{"d_model": 64, "vocab_size": 2048, "positions": "rope", "rope_fraction": 1.0, "parallel_block": false, "init_std_up": 0.0529, "optimizer": "soap_variant", "beta1": 0.95, "weight_decay": 0.036, "decay_shape": "sqrt", "batch_tokens": 16384, "steps": 5074}
Each number is 128 + 32 x the weight over its row's rms, rounded and kept within 0 to 255. Layers, rows and columns count from 0. Numbers have three digits each. The size before them is the row's rms in percent of the matrix's.

# layer 4 MLP down, 64x192, rms 0.235, rows 0-63, columns 48-95
108:133086163068094153121149083125115101094141141132073116129088114118136157150090099163166154072149092096058108131197167059094111135057148091135126
101:117085134158115127185143141146159103152159182151179142108155148174106048134123127148093123140150164119181111149136068106076152148095115130102164
093:128175159120104102090131164150129141139152145169110136153135143133148140116102127072170155190164163174137078105107114141126152151139176106130183
107:129115203106143087129159184128112140073105128106108127146138145135147117146160125132081176106132110075123098098201177173164128079153147148106110
105:087082133104121185168176110067119146111148153170085112148127137115157133134110116126100173161101109153130146126108126071202171143108135109199190
095:060136083094081126107168093092124096128120126125128162149129110130235148141151072171156166103137116144142089117145125129148153117114153070114125
109:112131166109114087143220126123106067099100078158088106114116131160165139050144123160145122107166168052158111158133082145101197121130146205166141
099:201121183122210163142149128125141171164128107100138192138109107151091153104108126211174135112149124111131140145138049103080156187082126124136141
100:160120089107157090096087129176162108103103166147160084132106117154132163103129231122121183145163129139157133129167138101150129076133151197140127
103:146166128105088100134104126161099107175201159144094089103101115128123112183077155120153148126105149144196150117134116138109138094139113130082118
094:129100124156062120117089107158146155179099191114078151081121150130096090145174180141170159162101104120159160137080111160124065153097183182088079
093:144163130124134085101082115126106118107091133103118145152107149069075106142139141171135181068173118133091119114177097111140084147113131118089150
095:130140099161120156091068101127152144112097162161090090121120168155096052131151179113178155116127120092139082107104139133132125190151175136163113
123:125133091094151179075149102168120113112162176097103138154058169164122158121127106166091161094147152107139134129169144109112085103158153102148090
104:091140101092112128179165142132126152103103118141107113126147182102157153116150153168110116130134155106105087126066107083166092156147187158183135
097:141111109095110127082058076146103143170104154095132156162134078176109099106176206114135172082134125162122127112126149085087179147106179141094156
105:078138105166142110111162123116120123143129160193096085116135117122149113123183161140133129156116142149168179142174115133146181158122168106102153
104:119129186100145146163135135175105141142140129133137183098120168090076158136153123151194154136159154151229114144127095148153107142199181174114131
093:149140108152084124038066130180143128131077162112074132160138116113080136121143135118156180107171082162116184139098137088101167178084115110153144
093:100128123141167173142096107131187180147123161140144104178170144189105096165121074101113100128111149137208177112149129116129107159066152155184134
112:161115058161077111103107107116173133181047168161127150193147145104125134066187159164155207145140093201162122103069106108110122138098110119141155
098:176134146071120125115134066116194075125146133089079172151148183144086152131097171143183129156145120061136110104146096086169125124158122132090090
097:147135122111140137124125177125196151135193185167175175188136227086162102167088094178063165185159153085132146117098085159193115101167101136135145
100:127106098157131171113153135108135133120093153069127119122141150152122143103129163090158120108171142196075133170100180117185109085116103140158124
101:122086072132133140131188050110142096093101092083138102070167123111130150132163109169141168100132134115108128149097209129153089107144124117079077
097:135120210145113171136044070089123130166057178130135168090158222146079145129124099100132092106162131171222141125132121168163121177089158112161143
094:160117135138153138122131114123135100094177078117174091128123064130112109139131120075093140147087135074120095087122149159105121101123078155058130
104:148087088123132127086124197127177122058130116117105152124117134135103166111117165147177099100169167066071159139090119147114151150091146114114179
095:149088143143135192147123066093096072078159131128102128110161163169107124155117133183130112099151114093142114148108168108093185166146126095195106
094:098047134142093129095033076160087136199108150132097134144141117111113102134130113143097135109085114127110153134133173096091098122075131082130133
097:155075112165081020048091110137147152160137147181108127120170170100167121077129160137086102168110124116153095118111126153104170133146125115148123
095:141143138116115141102091118182155134106159140121129193060081193143026098145117106103116155079151094145147189183116138108147092125166179133216124
104:112071123092066094103088100154125144127166111125132098106168137110136121157154170136099089110142056145173170138109103125132126121125103124153067
106:139104124168128124133138158115130103112097098201113132160114118096141097125174125073126152136121112054108054148107125199108114099149186118099111
088:198175109163129121145152098102176097084100162154090136211163168102072076171109117115141167114154079157200111100171083113129175103103120100123106
107:178186131120141106159148131148112108158125082121107081095074127154099127075101162105085063103149125127102107098146053098114116131151100091137114
079:095074143084096145106091142108076083135110128146121092061151093149144162126145150093107078069083050135171116137140116192205166124078104135151163
110:092131183119120086101142108133130143115102149152123158139100129194148132079110206053085190169131155160137145060116116078107162175091129136145171
099:148078169130135106099122186133069103203121126195060157120137159099112139111075105123088114096162137167134145097101109138087192160121087166125185
091:134136102150181154072149100116162121164092187099076188131061067119166155164111099115095070101148105107120120126085104141117117159161158122100091
118:084145129078120149126165123088118167092096128040075135109122124179130163059128136110159097083164163117115147026132155121143138104124103122137141
097:095105077118150152123143132133108093116202150141120163107203149118162103178122111107101206074148107104148110165095185114170087104140153133134110
098:104166147105182094161107140175106118114113193139121098147140134075189145143171132090094140115155175155125143161131149135107165169145037081101133
089:115189138113194113127143142195114190145106092075154122129132213101141187116178120152100157088087150137138144069119098098213154181105101135143090
099:143114164104131134124192152145113098133132146177084115097126185125122122125110124094105166096123118136143149140102070094167094168125145152162127
102:149130084097075163036102161108143188159112174130122133130134103141112110153111126147170122113103139099159149100141158218106126142108125161161151
100:141116081172142115072146119140159107109141104132123105123124119154102145070074205132173122127193176042047145072113112101155101106122132101131061
102:110100148125136078071178115154110110096149141113100177118134125132096136111095173119136151172095106126115109118136126140106150124115119167128148
106:176135115153178118096187136097140108135176107167118098136102131163133132100090144124105124127197150083134124159129107108149061058179148141153077
091:074131110165171129170075123145095087120143095175148083069121124124162110157114148138076126099167155117164059137189139112173109134157104110084156
095:129134178065085154117113149076192053102118130104162072136173145179172193083118087084041082151122112125110117134106190188164137125120135101148149
099:163133107127155095143119087154114150164153054104130144117161168104059131146119148116117104152095119123112158121146142124108109128132062094120104
103:118156140062142129106134101095091131127084148075151126148091135157111132127187090118167154125113101094102104123179116158176062081146146066113063
099:105117104166155107075102125179157059101106116117146165073157122138073074078153119064115158153066119137137113125097143147097086104172089126105183
106:114107099184123154082100150171134099085147127182139135065165115158092135123118175133100092103100187131111093112153148114104123123094230165099148
097:147099154140172110109143086131172100131121057115146091152111146094061175147068092145159139044156149117161146114157102129098130163114095143167150
098:100122117107115143190158215143156128156147142119104089112091112113142163123117168109158108113113131145161202149078154096128136118131136156076153
108:134146098112137163108143151119080100096090094161101125087165125129106132154108126168117116106193149145140170108144095149154190129101134128127160
102:144150164109124081147158138122169109114171082115199143187160159100106109182125090114127118143131122157179122176153095115115143107165091150094163
102:098074103092126143150125122132090144102097159169152157134192093159183148164169155141091131126132070221124105156130144078123119145135082138099157
103:058114106122086060090125087186126131195164183138148132129188112106183102152160078134117180184085153117159131116096111111128151160107144109146077
094:108071120134117111141127134103064197111174108102212157184092105099134095133139154121132129104067071124102075096085129142113106139156124028159158
104:096108078134131099112156159132160123143198134158181132153162162133150131095130119087105154107091119097101104120098129140166143131123108085118124
087:103114168177120104160150162132078103149145103141173141115179166127072111077161178156175104117141097181062152121111167123128115168144093144111120